Weights of a small transformer language model: skips across layers.
Each number is 128 + 24 x the weight over its row's rms, rounded and kept within 0 to 255. Layers, rows and columns count from 0. The size above them is the row's rms in percent of the matrix's.

# layer 6 attention query, 224x224, rms 0.123, rows 31,63,95,127,158-159,190-191,222-223, columns 168-223
size [114 100  98  92 112 125 109 109  94 119]
[[128 105 132 111 121 111 102 115  77 117 168 160 131 124 118 133 103 159 114 100 156 165  98 161 148 126  92 132 151 106 157 131 123 118 107 149 173 111 190 107  78 135 136 150 123 141  84 149 102 146 154 137 106  97 144 120]
 [148  76 138 168 102 110 138 114 102 158 160 105 140 120 123 125 166 173 114 138 106 108  93 160 131 160 116 151 119 142 134 138 131 123 108 170 142  98 136 108 114 154 110 166 164  70  83 109 118 153 109 139 124 109 115  95]
 [129 125 105 127 142 103 173 135 182 131 125 109 144 117 123 161 141  71 122 161 132 118 168 169 120 141 107 148 123 112 121 164 140 146 117  78 134 167 121  79 130 110 146 174 107 184 134 132 110 142 139  94 136  63 151 124]
 [147 124 115  99 113  88 130 140 112 133 128  99 132 106 114 173 158 171 132 103 154  91 102 150 143  86 124 123 132 169 124 137 134 102 146 131  69 130 156 105 128 145 135 129 137 119 130 121 117 144 126 172 115 105 142 103]
 [ 98 128 127 118  93 136  98 113 149 155 110 116 165 113 114  79 130 146 151 127  98 111 146 149 122 139 155 125  64 107 143 142 149 130 139  97 136 117 185 120 124 154 123 136 114 167 138 138 149 110 122 160  68 134 130 119]
 [148 116 113 132 112 118 104 150 131 166 134 159 155 112 131 134 164 159 137 154 118 163  78 173 106 108 152 133  92 105 148 172 127 168 113 120 135 131 126 108  89 119 136 131 152 133 140 100 103 102  78 145 101  69 152 137]
 [115 163 111 112 108 116 141 107 144 158 144 111 130 125 152  71 133 140 134 141 124  93 122 136 123 123 147 145 102 120 161 130 115 147 193 113 156 138 169 123 136 141 119  97 139 145 137 148 129 114  82 148  98 107 175 100]
 [135 156 117 131 112  93 142 100 121 144 156 165  96 150  97  93  98 147 144 103 129 160 111 131  97 143  97 112 131  97 158 120 133 116  99 130 170 133 162 118 144 118 141 183 103 146 145 159 132 112 138 139 122 110 146 130]
 [156 120  75 124 124 149 115  98 156 179 137  95 173 144 136 162 142  99 144 152 139 117 112 116 155  90 154 114  99  89 129 108 146 133 184 126 165 126 138  97 125 157 158 152 122 126 149 129 108 128  98 107  83 117  85  95]
 [137 143  80  84  96 100 133 152 112 129 181 110 116 130  82 128  98 139 116 136 112 108  91 157 148 109 162 137  95 145 130 128  95 154 113  90 115 154 148 110 104  97 140 133 125 137 130 109 125 141 143 117 100  91 135 105]]
# layer 6 attention key, 32x224, rms 0.109, rows 30-31, columns 168-223
size [ 93 103]
[[116 191  79 132 108 135 127 143 121 104 129 173 103 124 146 167 107 108 120 148  79 148  91 181 149 160 138 175 110 126 170 150 123 140 111 108 120 113 109 117 117 100 102 106 161 116 114 119 132 128  78 149  93  97 137 118]
 [147 128 100 135 135 127 170 107  96 126 127 145 119 116 143 103  95 129  94 111 148 150 124 166 118 133 106  72 162 146 162 137 141 141 147 139 105 108 152 119 125 109 148 113 160 102 143 181 126 134 152 125 148 114 135 136]]
# layer 6 attention value, 32x224, rms 0.138, rows 0-13, columns 168-223
size [ 95 101 104  96 107  93 104 113 104  98  87  90 101 102]
[[156 155 113 137 131 143 131 165 122 101 108 148 128 124 139 103 134 139 102 100  91 143 150 107 148 147 115 154 131 106 135 120 170 121 134 116 112  98 139 143 122 135  97 137 135 153 164 123  96 136 115 145  91 149 162  93]
 [115 110 186 138 128  86 158 165 162 110 137 126  92 135 167 132 120 107 114 133 157 140 105 147 114 166 110 158 137 127 142  94  66 103 124 151 154 118  68 100 118  98 139  96 145 115 129 114  94 107 129 124 202 160 113 134]
 [147 148 107 113 132 122 190 151  95 125 177 112 125  95 103  87 142 139 140 135 108 153  85  78 106 135  95 114 165 150 133 148 156 127 105 143 148  97 120 110 100 154 100 153 136 152 134 130  94 153 108  93 154 167 137 108]
 [160 114 171 109 133 136 114 118 128 173 122 128 135 129 128 121 109  85 124 121 152 135  96  79 135  93 137 148 173 105 108 131 133 129  95 171 106 100  86 130 153 118 103 112 136 154  60 152 115 169 139  71 162 151  97 129]
 [129 108 166 165 147  72 170 114 143 155  94 126  79  90 108 140 109 154 111 137 155 151 121 147  98 117  90 130 120 151 108 121  79 134 147 146 107 105 133 111 108 141 123 133  86 177 103 172 118 115 132 108 168 107 129 157]
 [130  99 143 137 116 160 143 152 126 163 143  92 125 143 135 147  99 133  88 113 134 217 116 128 176 127 148 105 139 114 114 146 106 103 181 119 119 151 134 189 129 138 142 129 131 106 141 131 117 102  92 138 122 107 142  72]
 [114 120 141 137 167 105 160 160 137  99 114 119 133 146 119 137 121 125 101 119 115 149 152 106 104 114 116 119 166 126 128 119  94 143 128 104 144 147 117 110  64  89 130 128 155  90 146 105 137 100 132 190 143  99 128 125]
 [134  94  77 145 115 124 100 132 129 156 124 109 118 133 146 175 125  99 142 139 152 105 167 137 148  83  91 101  88 112  99 112 150 165 141 104 139 122 135 128 159  97 145  85 146 149  89 171 119  70 145 121  83 141 148 114]
 [123 118 147 150 156 146 161  94 121 101 133 137  92 111 117 145 131 125 113 121 124 162 154 154 127  84 116 171 108  97 115 102  88 128  96 106 155 110  84 114 114  97 106 176 111 115 100 142 118 126 109 183 161 143 114 160]
 [163 189 126 112 120 159 121 126 130 111 133 123  90  72 146  79  99 159 129 135  73 133 132 152 146 159 173 131 147 127 150 115  83 118 116  95 105 165 143 149 121 131 128 149 140 103 123 124 139 152  86  68 150 113 120 133]
 [ 69 134 111 127 152 148 152 106 169  88 138 145 100 110 126 104 124 119 173 113 107 151  92 130 176 131 107 117 145 146 105 123 140 115 142 153 134 134 144 137 123 165 128 151 105 155 118 104 148 139 130 134 158 103 102 129]
 [146 146 144 117 132 124 149 171 135 169 135 125 148 157  99 183 151 112 146 140 128 117 158  98 116  89 152 120 104 108 148 159  87 118 159 125 142 118  96 100 104 129 121 107  52 111 102 118 123 154 150 122 140 133 114  86]
 [110 110  76  95 106 115 140 108 128 122 114 152  99 161 109 145 168 139 138 121 125  97 130 152 126 129 123 165 162 143  97  96 177 150 123 103 100 159 159 119 129 108 142 142 129 112 126 159 123 146  98 159 115 113  93 148]
 [147 135 140 139 109 126  92 113 134 107  99 117 150 134 137 107 159  94 153 153 163 109 115 144 115 166 115 129 140 106 123 139 165 120 105 157 111 122 132 154 158  61  65  73 121 154 138 122 130 122 119 109 109 120 139 165]]
# layer 6 attention output (transposed), 224x224, rms 0.273, rows 0-13,32-45,64-77,96-108,128-140,160-172,192-204, columns 168-223
size [108 108 118 105 119 110 124 144 107 120 105 101 113 115 104  92 117 115 121 106 115  98  99 106  93  91 100 103  78  86  78  90  86  75  77  82  78  64  77  67  68  81 111  95  84  94 102  89  81  87  82  90  93  88 101 102 116 105 108 115 101 118  91 104 115  90 122 116  93  90 104  93  92 105  96 109  91  94 101  99  99  88 102 103  86  98  89  99 120  92  99  85  94 102]
[[124  97  97 107 104 106 121 121 110 141 140 122 135 120 141 180 142 136 132 133 116 118  85 114 140 132 148 110 125 142  88  79  90 147  86 174  94 123 144 125 116 101 131 202 116 136 150 135  85 131 154 118  57 146 133 116]
 [134 119  70  95 135 170 120 127 123 129 138 155 112 163  92 128 136 134 128 146 160 121 133 124 140 164 142  95 109 121 133 136 136  91 137 139 114  98 154 101 114 142 153 112 100 116 147 171 103 134 103 118 116  90 162 110]
 [ 88 158 156 166 171 118 129 102 156 131  91 140 152 143 119 165 102 149  73 116 106 109 150 154 135 131 123 139  72 140 112  92 125 117 164 136 124 114 145 151 147 111 128  70 125 143 136 170 129 158 157 122 120 116  97 146]
 [118 141 126 133 114 145  99 156 126 145 129 149 176  84 144  74 155 125 188 186 119 141 151 154 142  94 111 116 131  86 200 122 150 156 118  85 146 172 172 126 113 154 112 170 161 135 123 151 110 137 139 151 133 168 145 135]
 [133 111 130 116 118 138 125 176 137 132 141 136 145  88 112 109 140 111 135 134 129 142 114  81 167 133 143 181 138 128 145  93 137 121 130 159 100 145 125 174 130 139 139 122 107 146 120 108 145  82 149 159 135 146 174 119]
 [126 112 108 126 123 185 139 131 135  86 119 154 117  92  86 101 122 153 141 130 145 147 122 116 125 127 114 106 119 125 148 128 124 139  64 123 114 113 177  91 119 121 115 114 164 153 103 113 106 112 150 123 146 102 209 163]
 [107 128 124  76  96 136 108  93 144 124 151 100 120 108 120 105 114 134 162 180 125 154  94 134 134 128 130 146 125 121 114 128 149  93 144 139 160 138 139 134 161 108 148 127 111 109  85 143 129 106  96 116 153 145 136  95]
 [ 81 171  91 126 129 149 146 155 100 122 106 109 152 105 139 116 151 109 107 108 127 109 110 111 147 116 146 159 134 104 117 115 134 141 143 160 115 111 114 148 102 110 142 153 159 110 123 121 119 102 101 132 136 135 121 145]
 [114 109 122 131 152 131 149 143 140  98 180 150 111 111 116 147 164 174 114 122  92 104 124 135 161  89 141 127 116  61 150 125  93 124 144 134 124 123 101 127 132 103  92 160 127 153 100 168  96 141 175 144 147 123 132 100]
 [127 148 134 159 154  99 161  86 138 120 116 137 112 149 122 104 153 134  85 123 132 111 125 130 101 137 115 142 134 110 125 155 178 166 152 135 105 132  65 134 125 168 115 153 101 138  99 132  90 152  95 121 126 154 140 142]
 [138 144 151 120 134 116 122 149 108 150 125 130 116 121 158 105 136 128 157 124 153 123 132  80  97 110 152 108 150 132  97  90 132 105 127  60 130 119 109 134  97 140 144 172  91 133 134 115 112 127 125 124 139 108 106 121]
 [168 108  91 125 169 140 113 124 110 108 134 129 115 155 103 108 122 139 106 129 131 123 105 131 110 174 110 164 177 156 139 109 157 167 111 161 173 172 124 146 124 101 154 136 105 126 103 134 127  84 124 148 118 135 150 127]
 [157 112 124 150 139 118 129 182 126 108 134 113 103 128 104 157 116 132 110 111 116 134 128 179 111 149 128 151 129 129 127 134  98 186 132 115 103 110  87 148 110 103 104 161  82 146 134 105 152 122  97 157 157 137 128 109]
 [122 132 151 133 147 116 142 141 127 165 147 148 132 130 148 141 149 114 115 136 119 148 133 156 129 152 106 148 123 154  95 154 111 130 120 131 155 143 152 143 153 110 140 140 152  93 137 123 122  88 144  42 164 111 132 137]
 [152 144 127 136 131 133 122 150 141 114 164 121 121 116 106 133 152 158 124 136 103 106 154 156 133 142 184 156  96 128 176 126 155 142  91  86  87 107 154 112 120 125 111 127 130 116 123 111 123 172 136 129 133 110 142  78]
 [121 123 121 135 149  99 138 147 181 120 103 119 123 127 164 141 117 103  87 131 133 114 152  90 175 135 127 116 122 144 136 133 105 108  82 116 165 131 137 150 126 137 156 139 113 123 185  95  87 141 152 103 113 147 136 104]
 [176 111 102 133  94 117 160  89 141 124 180  99 134 138 109 109 140 104 126 121 109 115  61 129 102 133 102 124  84 120 134 152 119 120 139 143 130  98 126 113 104 155 113 125 124 133 139 197 120 110 165  91 160 133 142 119]
 [156 126 145 138 145 109 117 123 126  71 180 117 111  82 110 108  96  91 114 123 121 133 119 125 102 121 117 127 159 146 104 181 112 100 119 126 129 134 145 160  67 145 160 121 116 128 154 151 152 134 114 108 177 142  96 124]
 [110 136 118 139 147  82 165 141 150 161 108 113 112 105 165 103 119 161 120  94 114 123 110 149  83 123 106  88 118 135  94 117  98 111 144 140 153 148 100 157  95 120 104 155 136 160 112 129 141 125 104 126 126 146 185 133]
 [115 155 134 118 128 108 148 145 181 125 123 153 140 118  99 135 116 144  58  95 136 105 117 134 130 115 141 148 133 147 105 155 130 158 158 124 107 119 135 155 118 108 132 133  92 138 137 124 118 135  98 148 136  98 161 140]
 [116 132 151 134  96 118 109 138 136  72  97 104 104 105 138 133 135 121 115 144 132 129 171 133 131  88 160 123 121 159 155 105 129 167 148  88 129 131 111 147 146  68 117 142 146 159 163 135 159 147 138 122 137 136 106 106]
 [ 92 125 125 139 117 160 111 115 136 114 152  99 110 122 175 110  91 116 105 134 122 149 132 172 118 152 102 121 128 105  84 135 132 122 119 116  97 127 109  98  91 152 117  98 138  97 139 168  88 133 130  98  99 130 135 164]
 [117 106 119 135 132 133 130 133  89  95 103 144 148 125 178 166 187 150  78  75 103 165 139 126 122 120 101 152  87 140 119 123 112 103  79 106 136 102 117 129 134 161 101 144 101 146 132 111 100 119 142 162 126 137 151 159]
 [103  97 129 137 152 113 172 134  97 149 124  93 111 147 147 107 112 138  91 132  94  85  89 150  92 129 132 123 155 123  92 169 125 134 139 114 150 153  72 133 111 129 146 117 124 110 120 143 128 143 121 104  83 114 122 133]
 [138 133 129 123  58 102 164 126 147 149 114 162 108 125 147 107 119  79 194 162 119 116 111 136 167 155 117 133 102 150 150 148 106 144 137 157 114 139 141 107 107 123 147 135 136 131 141 154 108 120 149 122 158 110 119 113]
 [162 110 122 140 130 127 147 110 142 131 122 141 111 153  83 130 156 119 119 116 140 114 113 105 140 130 164 151 107 126 110 129 112 122 106 190 137 105 147  77  97 151 112  87 119 122  90 129 116 118 152 111 118 144 134 127]
 [135 141 135 139 104 104 139  59 117 139 149 129 141 142 129 108 126 142 129 149 130 144 179 180 107 142 122 105 138  71 121 111 122 157 116 102  85 151 119 161 137 150 146 110 129 173 100 117 128 107 136 166  97 147 112 135]
 [176 136 167 123  95 158 113 118 130 127 167 125 130 115 115 124 171 115 154 109 139 109 119 122  96 140 128 141  98 105 126 126 125 122 104  86  93 131 181 157 129 134 113 149  86 130  94 146 133 169  90 140 121 141 128 118]
 [154 141 120 163 143 109 142  64 142 136 116 154 142 123 138 115 141 152 112 110 113 135 160 120  82 142 107 130 131 146  84 121 130  74 113 114  89 129 144 142 154 131 156 155 134 127 151 138 142 127 132 160 107 140 110 103]
 [167 132 166 145 113 121 171 174 133 130  98 135 131 155  68 199 137 114  87 136 129  98  78 138 163  95  83  96 119 120 107 109 120 133 140 211 109 108  81 148 121 139 129 100 119 108  93 116 162  94  95 129 133 133 155 134]
 [ 68 130 130 107 131 137  94 112  97 123 133 122 116 142 136 154 150  74 117 103 112  99 188 124 127 124 160 120 143 138 142 115 154  93  83  59 108 145 181 144 115 130  99 137 137 141 149 150 156 155  90 130 121 143 124 167]
 [169 112 106 180 170 129 152 114 145  90 130 108  96 143 176 149 123 100 141 127 155  64  79 139 137 109 144 140 103 136 136 130  93 199 109 129 123 116 147 154 115 117 106 115 114 149 171 137 137 136 192 161 122 125 114 134]
 [192 137 118 160 106 129 136 179 181 120  93 115 145 104 140 130  84 169 136 150  95 167 100 141 147 107  99 124 113 147 142 138  84 140 151 185 100 127  64 108 134 132 115 103 109 109  94  92 116 121 166 139 139 125 144 105]
 [108 131 102 131  93 121 137 124 139 104 106 128 155 136 132 154 105 182 148 103 118 166 136 122 129 108 114 126 138 128 123 109 157 115 163 227 144 144 148 108 128 122  98 144 102 117 130 111 110  74 119 149 155 119 175  93]
 [131 104 125 153 131 136 126 167 166 174 116 116 123 113  94 151  92 161 136 114 124 128 100 142 186 145  99  98 129 142 146 124 111 155 128 176  75  96 120 115 116 120 116  95 127 121  78 128  92 110 151 113 113 113 135 126]
 [123 121  99 120 117 113  91 109 126 158 172 120 165 105  98  90  94 136 103  95 135 147 143  97 122 137 120  80  74  98 162 105 125 105 120 157 166 127 118 141 117 112 116 112 161 128 153 113 126 148 170 110 105 155 102 149]
 [121 115  78 108 112 149 163  81 139 124  95 139  98 139 112 147 151 131  72 106 145 140 122  94 101 166 136 121  64 118 164  91 148 113  97 128 128 147 106 132  96 143 131 133 146 145 140 127  98 161 141 121 131 142 123 175]
 [103 113 138  56  89 165 158 133 109  93 157 103 151 113  59 154  98 124 148 140 122 120 130 147 136 135 137 129 120 143 150  89 145 165 125 158 159  93 138 108 136  98 150 150 138 121 152 126 160 166 124 142 138 115  87 107]
 [108  99 124 100 117 119 148  60 110 101 147 132  52 135 123 148 146 176 118 130 104 134 136  91  94 124 136 147 146 107 156 107 155 110  86 113 126 111 115 116 146 103 102 108 164 157 148 125 148 140  92 147 163 122 142 118]
 [126 160 154 122 101 111 128 160 128 104 134 135 126  84  97 156  81 172 104 131 152 122 123 151 121 163  90 113 145 102 137 126  81 160 103 143 142 100 128 151 145 112 140 158  94 123 124 141 165 158 167 114 128 136 141  90]
 [105 128  66 114 130 134 106 138 126 165 130 149 135 109 138 159 123 108 103  98 150 112 156 114 121 116 141 160 177 159 104 108 119 133 114  88 125 119 137 137 135 105 132 153 142 128 118 146 142 125  68 132 199 140 130 180]
 [113 179 128 115 156 135 104  96 111  62 124 136 115 109 122 144 138 105 156 124 133 123 138 118 142 176 104  99 113 120 137  95 121 115 131 109 112 124 162 130 119 146 120 104 154 163 130 156  94 105 134 134 122 141 115 147]
 [147 107 116 110  79 109  81 122 126 113 122 131 120 134  91 139 145 149 137 135 136 130 138 150  89  93 153 121  90 130 171 130 103 106 139 148 109 142 164  98 136 129 155 116 124 143 106 130 181 154 128 121 144 109 111 115]
 [143  94 153  98 116 140 135 136 175 130 153 103 132 130  86 118 147 101 144 176 133 111 109 141 140 135  88 151 115 130 174 132 123 130 121 150  99 151 106 115 120 139  86 131  96 130 139 108 113 123 117 143 141 112 115  73]
 [148 114 126  70 123 165 105  96 112 100 123 119 121  94 112 117 182 116 139 143 154 106 130  60 125 132 102 127 146 133  88 124 134 102 116 172 137  99 163 165 175 105 135 148 123 133  91 158 154 116 103 105 136 107 122 104]
 [114 147 164 151 162 133 115 129 118 142  98 135 144 133 157 158 184 119  94 120 150 167 171 149 140 133 142 130 115 154 132 123 140 164 146 101 121  96  98 164 133 137 163 142 145 116  92 124 128 204 130  91  98 148 150 143]
 [152 114 126 119 113 131 132 110 138 149 118 107  90 135 113 137 110 100 149  99 124 180 102 123 132 173 163 139 120 165 165 139 100 151 160 185 122 127  89 127 145 142 149 150 113  93 156 114 104 129 145 166 144 133 137 101]
 [134 159 135  67 124 114 121  90 103 157 168 134 135 146  95 113 125 112 156 101 121 151 130 123 167 101 137 115 123 128 126 166 103  96 169 131 146 161 134 145  94 118 116 154 119 115 120 106 119 101 109 162 157 128 121 124]
 [173 111  99 132 132 140 174 175 172 101 119  97 126 104  74 135  80 152  77 175  92 155 120 160 176 156 162 122 123 157 155 161 140 158 103 157 123 134 140 130 119 144  92  92 129 111 150 149 131 124 122 157 125  96 100 101]
 [116 149 133 139 133 140  93 129 149 167 146  95 125 142 107 113 119 132 144 176 139 124 116 158 105 129 124 132 116 126 145 149 110 121 164 165 112 127 159 126 122 129 141 130  96 115  98 106 145 160 139  87 136 116 108  96]
 [181 131 127 111 151 155 104 118 111 125 161 168 177 151 115  91 162 137 116 120 132 153 155 154 111 127 148 142 174  98 127 110  95 136 106  67 153 138 115 146 144 131 117 163  95 127 120 124  90 121 164 132 123 139 114 134]
 [146 112 116  84 116 124  85  95 129 103 148 128  85 111 125 102 138 143 151 165 117 109  71 149 130 149 176 151 138 104 116 116 128 140 136 155 111 125 141  98 128 132  94 146 143 104 156 100 132 163 115 131 153 132 100 114]
 [ 98 129 140  98 112 163 128 105 170 105 126 145 105 101  95 113 121 119 151 128  85 127 121 135 167 122  98 134 139 162 111 105 141 126  96 164 111 151 141 102 137 129 110 122 119 129 141 105 120 104 145 144 138 108 101  70]
 [129 162 140 116 170 148 140 156 136 144 154 139 112 168 143 160  97  94 129 109 127 141 137 139 141 112 113 116 124  76 108 158 102  94 152 119 160 148  55 107  96 106 131 131  92 125 172  84 127  96 179 124 132 128 147  64]
 [145 105 149 159  97  97  83 155 174 176 115 133 119 160 139 133 161 113 113 109 100 132 133 149 124 101 141 107 137 123 108 122 134 142 140  95 129 120 163 143 128 114 118 129 146 119 105 140 160 140 102 106 142  85 126 141]
 [138 139 117 139 118 139 171 111 113 133  91 131 125  86 140 112  95 126  85 145 108 131 125 133 171  93 110 138 108 115 132  98 129 104  94 160  63 101 118 142 106 111 108 137 152 136 168 143 131  97 145 108 117 145 112  91]
 [124 132 134 129 100 131 130 146 124  75 125 118 160 134 154 148 112 133 145 177 178  99 132 132 142 136 106 140 106 113 142 148 139  88  99 158 120 148 120 119 127 109 185 104 157  91 114 141  96 165 152 112 183 155 104 123]
 [109 111 129  75 161 169 133 130 135 139 154 140 126 137 135 113 144 136 121 120 137 131 163  94 121 150  90 123 114 169 101 131 126 168 115 189 123 136 154 115 111 117 140 119 145 106 186 134 106 144  80 110 160 141 165  85]
 [151 134 160  96 124 149  96 118 155 116 138 118 118 111  98 139 176  86 115 115 154 116 123 103 121 146 159 157 124  90 121 133 169 139  54 169  95  97  93 118 144 133 113 121 117 136 104 166 146 169 145  98 167 181  99 123]
 [145 151 143 139 157 144 150 141 122 137 128 146  83 109 136 151 111 122 134 159 148 138 157 105 143 108 123 128  97 142  98 139 106 158 120 137  92 101 159 119 144 149 156 138 126 147 114 154 120 138 125  96 118 152  92 141]
 [111 137  82 109 110 174 145 100 126 109 136  97 137 155 113 109 138 160 118 111  81 115 102 105 145 113 131 127 111 116 150 149 109 112 165 137 134 155 175 142 124 164 100 113 159 117 142 127 136 119 112 164 102  72 123 111]
 [ 98 119 176 156 132 135 162 121 129 154 121 104 162 137 144 143 107 132 150 134 112 157 131 151  97  91 110 107 150 153  93 128  88 141 132 130 147 123 135 144 140 147 114 147 111 117 140 118 113  70 143 137 147 116 176 110]
 [135 136 131 108  90 168 172 127 109 139 137 147 143 119 114 134 101 112 141 130 100 136 132 110 178  88 116  79 121 123 112 129 164 150 145 143 127  82 124 151 139 112 191 156 138 137 131 134 123  89  66 145 129  72 149 121]
 [101 113 107 113 109 170 168 146 121 132 124 129 115  99 167 126 111 101 132 137 118 146 147 160 153  90 143 125 139 110 130 128 116  90 122 139 159 133 123 112 174 123 119 118 105  88 151 127 114 137 103 178 154 130 138 143]
 [134 126 188 138 109 123  88 142 110 162  84 113 183 135 137 109 137 123 140 112  98 152 124 118 160 143  79 111  96  96 123 129 138 151 116  95 140 147 144 130 140 142  77 144 125 120  90 185 129 118 156 112 108 157 170 132]
 [154 122 108 114 123 153 121 132 112 143 117 133 123 133 147 159 165 107 145 136 160 116 116 115 122 161 119 129  87 138 121 112 149 115 163 162 163 159 144 130 142 119 114 149 136 149 155 118 135 126  85 157 128 115 168 160]
 [113 147 120 103 178 138 110 151 130 147  74 153  94 106  57 157 161 105 146 136 159 115 157  77 153  75 116 186 142 122 129 118  84 105 133 119  88 134 113  85  97 148  77 150  70 114  84 137 156 133 117 130 116 163 173  92]
 [ 95 131 104  92  99 106 164 142 121 140 143 135  84 148  86 166 135 133 117 104 146 154 115  97 135 123 125 102 109 101  85 110  93 153 130 170  92 126 176 110 101 119 154 133 159 122 168 155 116 146 113 155 119 155 103 144]
 [131 112 139  97 118 142 114 166 101 147 159 154 138 144 151 141 114  97  84 123 106 128 132 104  98  94 138 102 136 130  72 123 117 107 127 142 147 164 168 136 151 116 139 113 121 103  85 138  95 104 136 131 136 152 108  96]
 [118 137 154  68 136 156 156 124 142 150 106 142 171 130 161 126 149  94 145 133 101  90  88 125 120 131  85 108 134 142 143 120 140  89 144 130 127 138 148  91 132 145 163 119 152 111  69 142 121 164 153 167 131 129 106 144]
 [153 169 141 132 139 146 128  85 121 128 155 150 111 141 161 102 110  74 118 105 145 149 155 138 115 156  94 117 140 138 122 120 121 121 136 126 133 163 104 130 102 128 154 146 124 150 130 123 161 168 110 147  99 132 106 117]
 [116 118 145  92 134 118 124 144 124 164 111 105 128 163 131 115 157 134 103 101 139 161  85 113 122 168 143 132 128  96 139 170 105 100 110 148 115  72 131  84 153 145 134 151 162 155 141 172 100 129 148 140 204 132 149  76]
 [155 117 144 103 154 134 127 156 158 115 105 134 161 122 131 118 141 107 118 166 143 108 108 153 162 177 166 120 110 146 102 121 126 105 136 119  91 129  93  98  78 145 134 100 136 114 135 153 113 132 109 142 114 137 122  96]
 [151 100 108 147 132 108 127 128 121 101 162 135 113 122  90 142 167 141 118 116 157 144 137 168 131 157 143 126  99 154 136 123 123 141 135 149 107  78 148  95 163 126 147  96 122  98 136 114 173 138 155 173 147 139 114 130]
 [ 85 134 135 104 149 128 123 138 181 121 151 107 122 108 113 135  93 187 140 127 120 158 107 142 162 119 143 121  99 111 112 143  79 126 126 171 127 148 159 141 127 128 129 122 115 128  88 115 105 102 147 136 169 109 114 113]
 [119 123 113 124 110 124 164 144 137 104 137 119 132 145 118 165  97  84 118  86 112 112 121 138 131 149 138 126 124 110 124 115 155 156 149 145 136 102 124 136 116 118 133 117 146 133 121 133 135 120 117 135 119  81 170 104]
 [151 139  81 123 121 129 143 136 109 164 141 166 128  98 104 128 134 128 123  71 146 105 126 115 124 135 102 128  91 107 132  98 122 161 123 128 113 113  66 151 104 137 141 132 139 127 183 132 123 160 135 122 135 126 153 141]
 [131 126 127  99 104 114 168  91 140 153 136 156  97 128 104  88  98 203 112 135  88 176 136 156  60 166 139 159 138 104 157 126 145 138 106 108 158 129 104 136 146 107 124 188 118 149 129 129 117 124 110 174 112 139 107 138]
 [137 141  90 109  94 130  87 121 151 110 166 140 132 121 120 108 167 175 139 149  85  96 153 111 110 114 136 133 112 150 128 125 104 102 115  89 143 132  94  98 119 133 180 153 130 152  95 139 121 152 133 126 106 127  99 110]
 [ 95  99  89 126 120 115 164 151  85  77  83 139 151 102 157 149 132 138 101 116  75 103 103 157 156 110 119 124 171 130 118 141 106 177 119 140 151 118 125 122 158 128 143 130 117 148 155 117  96  91 155 100  97 124 157 128]
 [ 85 101  93 135 148 166 144 118 166 112  83 149  92 134  76 124 118 158 109 109 111 159 119 141 105 129 123 173 114 155 129 115 143 120  83 125 101 136  87 111 118 110 134 158 149  97 133 137 155 126  98 133 162 145  96 136]
 [151 138  92 124 124 148 157 121 134  65 121 119  98 103 112 138 122 215  85 167 113 128 120 153 131 135 118 141 162 125 110 110 133 122 121 146 111 145 111 134 148 128 124 161  81 137 132 112 122  91 126 143  77 141 145 145]
 [109  97 163 158 103 158 112 126 141 140 125 114 129 125 124 118 133 141 137 129 170 118 154 126 131 126 155 112 161 134 150 104 145 149 158 151 128 153 130 136 137  94 128 111  84 113 167 119 102  81 117 115 130 138 176 126]
 [156 135 133 150 151 154 129  81 121 102 153 153 106  78 149 113 120 121 172 117 110 149 132 125  78 153  97 125 118 142 191 116 128 102 145 153 112  82 111  80 100 137 148 134 133 145 134 139 126 133 130  90 123 151 146 159]
 [176 117 137 120 162 155 153 158  99 146 156 131 105 188 161 141 145 111 164 138 151 130  93 144 101 104 138 120 117 122 159 134 107 116 152 108  87 136 116 137 111 161 100 132 151 130 135 158 111  97 141 145 178 130 136 133]
 [119 128 143 158 115 151 130 171 117 155 155 142  98 140 126 165 153 162 113 122 169 151 146 163  90 151  77 134 120 102  98  86  88  78 128 160 112 156 106 126 126 177 137 143 106 135 128 144  97 124 139 103 152 143 145 138]
 [120 128 143 129 113 159 116 136  76 142 141 117 133 128 149 156 165 132  97  83 179 164 116 127  90 115 134 149 109 141 140 131 162 130 130 158  93 121 136 100 124 119 137 159 185 141 160  92 150  85 121 134 122  98 128 110]
 [167  99 130 130 142 149 168 103  97 114 129 152 111 138 136 143 143 131 104 110 135 136 138 128  62 157 104 179 138 154 153  96 126 103 106 178 135 124 151 136 129 121 122 128 120 144 148 121 148 100 141 157 104 165 113 127]
 [127  90 124  79 121 144 111 146 146 101 118 108 143 131 141 121 154 133 133 109  78  94 134 118 100 118 160  94 143 108  88 125 146 153 145 144 163 137 169  88 155 100 144 112 150 127 135 146 109 119  92 120 150 128  75  84]
 [134 113 108 119 141 109 130 124 131 103 146 140 126 117  92 138 137 157 126 119 121 144 108  85 123 109 116 135 123  99 121 144  95 135  93 121 135 158  78 122 134 157  75 189 124 111 156 132  74 133 169 148 133 166  74 153]
 [129 183 127 102 124  98 155 116 119 120 117  93  80 120 131 113  86 148 138 171 104 127 137 164 115 133  78 159 114 145 192 105 101 137  99 136 191  79 208 118 141 126 100 158 132 152 124 142 148 115 119 147 118 126 146 128]
 [128 146 135 118 115 165 131 119 130 131 112 173  96  96 157 112 108 157 181 118 138 156  69 116 112 122 118 136 142 182 104 122 175 151  90 161 131 120 194 121 144 123 127 130 163 161 112 116 153 136  85 122 123  89  94  99]
 [134 126 162 134 143  92 162 132 167 112 159 111 132 125 107 117 140  81 121 143 110 160 115 150 136  99 166 110 116 128 112 174 106 146 131 118 153 146 162 110 126  96  98 123 105 140 105 129 101 126 149 124 157 134 124  89]
 [ 81 141  75 109  92 146 120 109 116 161 174 113 102  66 162 124  93 163 123 142 124 119 148 107 132 124 112 169 137 156 167 121 120 116 102 115 109  99 135 131 132 126 123 139 117 114 134 144 165 169 130 111  86 132 150 134]]